config.toml
n_layer = 18
head_dim = 128
norm_eps = 1e-05
qk_norm = false
bias = "none"
tie_embeddings = false
beta1 = 0.95
grad_clip = 0.5
dataset = "wikipedia_en"
Each number is 128 + 24 x the weight over its row's rms, rounded and kept within 0 to 255. Layers, rows and columns count from 0. Numbers have three digits each. The size before them is the row's rms in percent of the matrix's.

# layer 10 attention output, 256x256, rms 0.176, rows 0-99, columns 64-127
101:161082102145128159143171079133107124143122135111120144132136097114092134083162151133179126130162116128117139101138120133149155162095126125109131140101144128152140151166135131172088137093107141
100:112130090124114112125147104100106106077146146138114129112112098147107112134138107122142138183078121100150131146085112147178123177107117146094125117130093103137139181161091146170123118084101110
098:155125136139119108129135178138132124178133129173137115140145160125148156120122130134152119160106122149143129114141079126149083139126116146173162144167121157196137124138110078119164103139137106
097:156135105143106124133116147115177125095131139142108128174114108175168132139095113117095105131134153106113113109083117138154084122154149153125161162106111149151133141132171086145106128126137107
100:118124090124153143153142130102128161151139110136074121091128158107137146121121101106081118117101133105068146122157122173152095124126090109133117137119121147102087112126160124160117118118127162
111:114091089130136131129148150137155140105104104141119131126124148145124111087090143103151102139145142141130130112115153137131133120079161127120119143086119137120142090104105136120123115072127128
094:148134149165136140105108095103176114137137117120143106161119104132105137179131156114182126111128125063173140123103102148132113111119161140083113109150122148134079139147110135128144150140180121
116:153153112122119103130113110145110080154124152096099126118124112136140127143137079125141111108132139122135104178195122117098140174106136113129108120113120162160112116133129095103129150118096104
089:062128159159136148215099128146124121137113149113104151163086194095176174125079125145154100097105092131135168147119112107139133131133110142150107121130110168117167108144139124116151148169096133
106:177121151124111108150173136139111143083135125161144109105165151120096134127158124105109152143132113122142100146090107099178120143096129155132142136106138164144113121093165123148123154160175140
100:186130116113123140125119120120166127057117146117108114106158148127139124120126169128146114182142146116121096120117068138146095098126157123137119139111111161101087128128122135131161130157132134
099:134135153160162149096108149092141146115162114132069106116153095119121154157097137110168142140116119147125104123137108122102175140125122119161068138150159162175154154123119153127138096096138157
102:154131100111173096123141081149116110100106159116092097144155125144128141123132099126089095117154088143171148116111140158102141129123150104118115149133094135147151108143155127134090104086130085
096:075099145123139152131137100138183130193131138170096147126141148133110129153140135155124140148116105173106192148107106093119141140120115140119103116080157136135123166149109137156122126096104156
098:135193118150154137124147129107108113135121167141121118121153155119152155119103123123096173100111180131160133108148099148140110129115154153103163110137103142131142130085144155118118114123085158
086:130122140119099152115138165127154105132139120121154103125112159112142108174177127116139143109114138067098105123130175144109177166178084130109140154119113121111093128063151164085145136170115159
103:133134097129155161109153173126114102129144140076143137117145123163153101085107140180128082140153155142097096116132132166137113133103167142128134138089111092114100120162111094155142113094109131
108:112104132088130115123093144113155144113195111112103088147116134143090111117170090109128125129147077129142170107113157122175125151101126156133164109148096113136110095125127098121125138140107137
104:133144101103093108115100170112112136114107172152096131088065166149152124112110094145091114131175133142118149111152137154099107129131161150110124133106136133109168115155115108106150166111150125
113:131184076124129094153119126118157118168114165132169115151163120149102130093098121144117097140120140097092139137150128140146109107112126113154161138103130116159157126108100111133083118147108173
110:149112132137118123122123132159124094120141127139130117150136126117119103104149132164137115121091158127096111136133116107173079123192101069165177101062182086134109134118114068131116139099126112
100:130140130149177102152147120098156127122135114126115144099127117128136084124137123110116108122073144132119116154153163105109147143094085117130119115131115123095179110143102143145116137164093115
092:102138130128082097116131138130128150077139120167118136111118132118123142113115122084118154121149092123136146173133131169057134116131125171134153132152137120141148109133126138060137121126137110
099:121126150125108111153119141095142089112145120124145127133151113101112117112131134103106152176131113136173117102093138131091151117126115142159124167133119166114120086141188166153146156124112153
107:142077158120138158124143128114181149141098135093105078118175163104123114174124110104155154076115098126144144137111156116117124139136141141117127124123137161132164124143128109088112130068137143
097:131054109131161157101133115133112113117106152116143113148091115144140155117153091146138131131161169155130129125121131102114140090158157119163134106129196164136083120093106141092133077118139143
092:131140153080104098114149128167151119150135164129170112146140096106173131137088146096128110159171144113137125160081137155142119090125195119124093162135158108123153117126119140169158147128121130
099:146094097108130137165116130107155188107129132150111087128181101124102100122139143150132137169085157130105166129105176132077122086154116113142111129168104129159118126119137128125154061131117146
097:144135115147129183130082088110125123146132128089157135136141146136172133097155123142132144112120148129120073130169100144114137107189144177149154131140136128097130164113139140111138149111151142
095:088119133092134138135156132106166134129120130171125112145148132159165101154122129096116163115115141129115119145178099063133116117103125075142137105125130132152139118121119165146087105164105139
089:161136094145143160162157138175128107107135140087083130099071134162130131141110124153105101159136145111137112129121148173128115089111084168129123122159106119116128115151142115118140123124058158
105:141159073137099115148143148126108097121151090114111120130053100079140111084137116131077139150156145121177133109099149073128143129145112115170130121131144153114109155096127104125107133096142164
095:118097123134095111190121105159047162115122185142115081091124153134149133135141129105129135158127113101152151102143124115135130119119107123123070111160131149175136106148131165094185111160166117
097:126121121151123136130159114131148174138121119164137182115126167116104173147131101112145116152101118120097170119127167158157118118102106162117110124152063091111104102143155140101133135127125119
107:102152140134111172104118126131132109168174095141142087148141092151127165142140113152131120142099135124109114130167157148133147143144147146087168098182098119126118129111169181136142102118094151
100:143117114179158096122166128122133105146102106063088145156157123097124101095132148121152154145100129129135133136129086060130117102143183129150159090159122103119137119110149107121146108155125099
104:144114137135142122111126088106108138145104164166090163179099156124168139139130097091099176123110137170114102156136088106143119153122109103127140156139107077121129167130182156178128118071113129
096:092088120099112145094116078124122101122119139144123156139167109142106093110116143131153109172117065141103146152099142109103112105127145134093128129144151135153128149139124118113133086152129159
102:133101109135109110093066153103122153150140137122164142130133105165073142185131119114148144128130152092131124116149144172105144113168162125099136098103144070113132108106135148113136130120120142
089:131122096111087117127130153107107111087126133117115144134168151110135118141087122112114139127137119189136134148165135129141113172154130148131101158161089151168162123145134079170151171116128149
099:129169135141129118141111096113108125121138139123141138121132096142158121158073142130134145098092098123130133111118150120121131157128133156171158121145126135126137121152160120162159078130119118
097:120086089133126094138090121137137144140134139148154145137120149118130117139074130157112167120139092129116107111135145137149129119117127112101147150156111158155122129126147115093164122115140109
098:151110073132121128173138170138134158170140152137139132117131170138137088170137145113117096121164114156176126115109095124143107134102095171156108111133095079133137138096170115143129088095095132
086:115117158108136077109129087142136124109092148094084126117157114085139103134113084123148156164124085134120094134101134176121106116125152099117118127105136113128129099128136083125154107128133150
101:131151138141168133129113125130120122143101105103168106113172148150114113100127107133115147124104138099135120125102105142111141120127085119117117165127113153143116140080129116081173112114122130
100:103161125112119143111077169111147157145126096131149126133132095132117120104108123089115114080112091117105138074145133134136146115128118122127130155148154137163131121154159148158130138127153140
102:146141137123140121138139112123093091095114114149110143110114130120084147098113098158152110114134134162103127106181169121104094128146081144166085119067158131178179134090122126095142103141124091
101:090111113140129128126107109086106123099152172145169115098123115133075132117139117152170116125148131129174124161137136116104118115163137118143185105100086090125145145137125132110133103143146111
104:159087117114131144130131098165190120111076128133121149128131098154128111116150128148137114112107106122149149126160122158117122086119109111169141110138102123135138119145141101128140156096139115
103:110119144097110123092129096111121117183125124131161119158128099155118125115114140140113155129113146122151087101133127109159100070133090111115163126124155128123159146143122143111163138098148118
095:140110196138079141158131133161115090161106161122139112140087132127123119142163134117143127133124106088089111140143128141142150143096109109116143129124176119137128161131113137136094126172154123
099:126155134154106117144184122110153123165125180110149091163140132139128130119120107158145112076100150122145136117150135137141103106105121153185119146104104161148111133142107119126115123083126119
100:106127124095126129130143148076093172120091143116126131106131145138060160100127162187093099124130106129095081130104138100120120154114126148116118178127134104114154153200121126161111149184078102
105:116116141147118128102160105140156154119112152086124127156159123137140108138170134127117083152163137165093130147130094130143140113142128114128133118123099128214155135084119120079114124091129117
106:136149095170111136098149151101139112140132123121119123132107116109127107135107127133143143084140120114104140156130105118114154123128148085129141131136120120123120095121159141113140139152147066
092:101178102120139129084096113117144125172102126081127128134133135147128133168123168117091087167143169153144110182138139121128135129107146196136175096136162107115097162078150145129139155099120143
094:130101142138148116106127093130192108144119098138113120117119142120119085139094117091157112150144122076059144128125134118149147148101180112107127162108127139153137134123165073107100116124165137
103:128116068150144140082139186182122127158113106164131157076151120119113111163181128123131151125093114133125104129106119159082140109157142126126139121131148118075134146108084111131112114133150113
097:132085094097113099125078141130112143143148136138139148150132100163107094121127153129140131133127109162154144152138147087109097114122140104086109101150108119109129101094140123103129089112073089
118:133137105150111148154129140153147142110133164113105112136131127158129128105142117152118169100142166133160150147127116142135155157159184140121162181118075134098095131142127189147148143139136123
095:099074113125111118133129169168125133103092107113103133107151191098118120150129129092118131141125154097126149142093146122103091114090106141166097119124127102109153116182119192166106123113096153
090:141117112122139117113126090154130089124130104149146109109172121123103132163148127152153129144146136154109103176077087112087067125146157114107141143092170144104053083120097121110137124139126105
099:129104097122126117118101154137155127171084120131127109136145136144119139118127094137143134120170105142108157124103091125132095149168145111146110097137140138193144129137162142136145124097114154
096:116137121104161142105145123152107162146145114130111075142129121119125154106128107101108129170123103144173131124166126124169113148161136118110142165102145080108114128143116135114126143075114134
088:157137138108115125137105122114115145099153129161103155123083163091126135092097122160113096128127154158113155118101122092117095105174096153121107169139139177129141110148125120060124082107143144
104:140125109149128124152165094107140102135146172084139168148144129149119108170133136170147085141173084130160119154112115126127149152102130118134167131185131120109142128131145123127148139127104117
091:145105105106135150077159132101093129092141137088119160112125133143115124097140110096124121110142165140102105139149113176112153139112127119140105154117116138111077171166102111142132096131123118
100:107136144072132159132133140119096122096114116110124118117132141096119152165103146104141103153135113128139105130123122130105185126155139103111120147116151106093117106096121102101151127091064146
106:147136096129114122110111148124151094140153131112107098112132110087131128158073128138088101082148137163115089131101123127089102136152155131144117152072113118146175154126144071114078086091146068
102:106114141110145119129165107159169098137142133057127098104063111123111109157133131143113105122148116129144079148124103180149132121110155086137126108165145115122149141123109179124109166114150151
094:141107117160132141136120136095135149118112140132149128092118140152159130153149109150150129154159175162102109071142154122122136122130127132126180173097078124128129112122161101135109187159083131
107:153123127144163122144145103157085141145117171126141114107104122106093133150157142134128147088163115070157099127115082138138107124153128178109153128110126068125143097127115144110091113138104115
100:153080129094109160120145137144093139177187136135122131154131116161116119122138115131159147129135120112104128151122128153124085117125122052203131160099143130128110139116118147099136158109125118
094:118133135193140140122079150136105085146121117108083124122152141135128148157109104134133133141143108117181150114156123137098101127121098128123098115093102141117153099151127106121135151128108195
099:107157144109070110123095135135115106123111180150120102143107127116126156164096099137132128149111086156114161141147133131092125116134143170165126115115153140135166144098143125147147115123116109
102:139131079141122179143114176123134118141121087155137130115152145127113138129135140147097161102182124170138137116165163141140132090122120090151129161140142088141079121102171114120108165150124087
097:116155140149124108104121101171156147111126136117140097154118098126168143097092140143185130120143134140122114104123109156154134115123116105141134179119157125151111117111131137140114129093150162
097:116079156128130088134148173147082120091109136126094156163101157093136118091116135149121104119110106148184107137107093105147132118144150133133136152153167144119099122128128163131113094095139134
106:144088110150126150131141115146108112136099094106108181146109150161136126116122113140092133133122116125141158122081154146127104091116124146163135117120129077132097140167127160158129111125102127
097:165150156116225085153162140123150116207130134153119115147148155130162097145160119158164115132150129159174109083100070142102144117139161123128110119153132139128110104096168132120104124144121134
099:129149128105124150100106109164060157171093106153122123141127146129123151085125122106170122140119136092130130112153112101130125167091127143191116133122154138115087099089103098123107135126139108
085:133116145155070122102118115097116097146176094133126117101124120118140105118118108146138095172123133103101151137131126114128103125089148134145110078116128162110135131125108149133106133132140134
097:129133164131172157147125141081147125132136126144062131157143130129160124152090138144138129054163128155131158140094098113134105058145168163136093109118092154131112142122145096145146143160180083
104:119115119100157149123075075145099090133124097124118121107121136121175128144156096117130125114143106130130117115113123198169159071127172139083109157134126122098130159139130117124123140140108146
097:121108128134148132126150158147091111114131140170174154159096151122106142128089130070147192115118144171140103139117135160143132108081074140122103146109129161114091101122154084140151151175121106
095:079112093135124051121115103153124135148152112131170139102094104125130104153181162134099074165135135127135152105100127121103143129126163127160167172133162101143162111134121141117099100114125152
101:129086134101083129109125170125112129132125126095128136161095135138139121123138129139126143151085118088178084120131125060095149098135132145126183108134139133142131101111130100099118151103128098
094:159115125131089124132143067146134165124169108156153161129119096122155125125171172130115091104147135153073121130131125117128117135130115137153154113138136141113120176109153084148075159158138125
092:171118153101104096142117129146134104148102112129097127139136126110086090145134175133145147142101120122100167132118159159132136104215177090111118146151153127156136167133117170157112117142115138
101:135125155134080193134135153160154106097100108146091126136119150145094145106115176144112146091141121135117153135113098137128130121105151141144092132172139142158174144133159093089142160116124106
099:103121125106082097114144105121064155148113149104134163123115153120125140066129145144158117084129116126127120128205147074134098122166107166150114141115124126179119115127175120158125126124115144
109:096111117141140149149119129130146166136116143130103125102111122151102124171173112076114096148081129118129166144127124120117122088144088111150133119101109142121093099116111112144120119100073136
097:104114099125105118071100164121124121118122119144109137149111174113181128135107125124132153116123101166114124139130125105109155127158128122132107102160125138175137092115118143168128141127128166
103:141104160128119158107147116108137113126132104126132153126154114125131190099085106161084064098080126181139088140131098142111109141115144095170113096134173111103115143140127079120102152124131100
093:093168138109148142167165154101133126110152141132135155151144112113104105104183090127098125097125169130131109116123109142107107118156130150137141190108116130140148142105129131172115111161116090
097:116167121086110100128139112100102125142098165129157133106104096115148120133130108147124129140122155113184164131138138118130143155122090124115151086111120113107168147118097134182137128169122120
093:132169130105147149106089125109164142102125169147150148091144117130098104124124081146119102135135134106127132162122133151149141089113140113091130153088133129126135120142088139094088055137147123
111:145142113120114138112148116143155114170175159112063110138157126140096110084155101099151140125130124122141141130115135107082119170128103088119161097144136125111177152127132104173102128119089139
102:163119104091097157129166184150084081090117159147117118118122148107100144146104130115187131115142170126156102138079177126088148132084105151118108128143102151107146111135136154170120125150142150
105:121106141130089091098107141088133111142132107109095174098143116137094080125138129149208158125152114145149149155141123170118133127149136132147139107101151163088107144146126148107069161134138102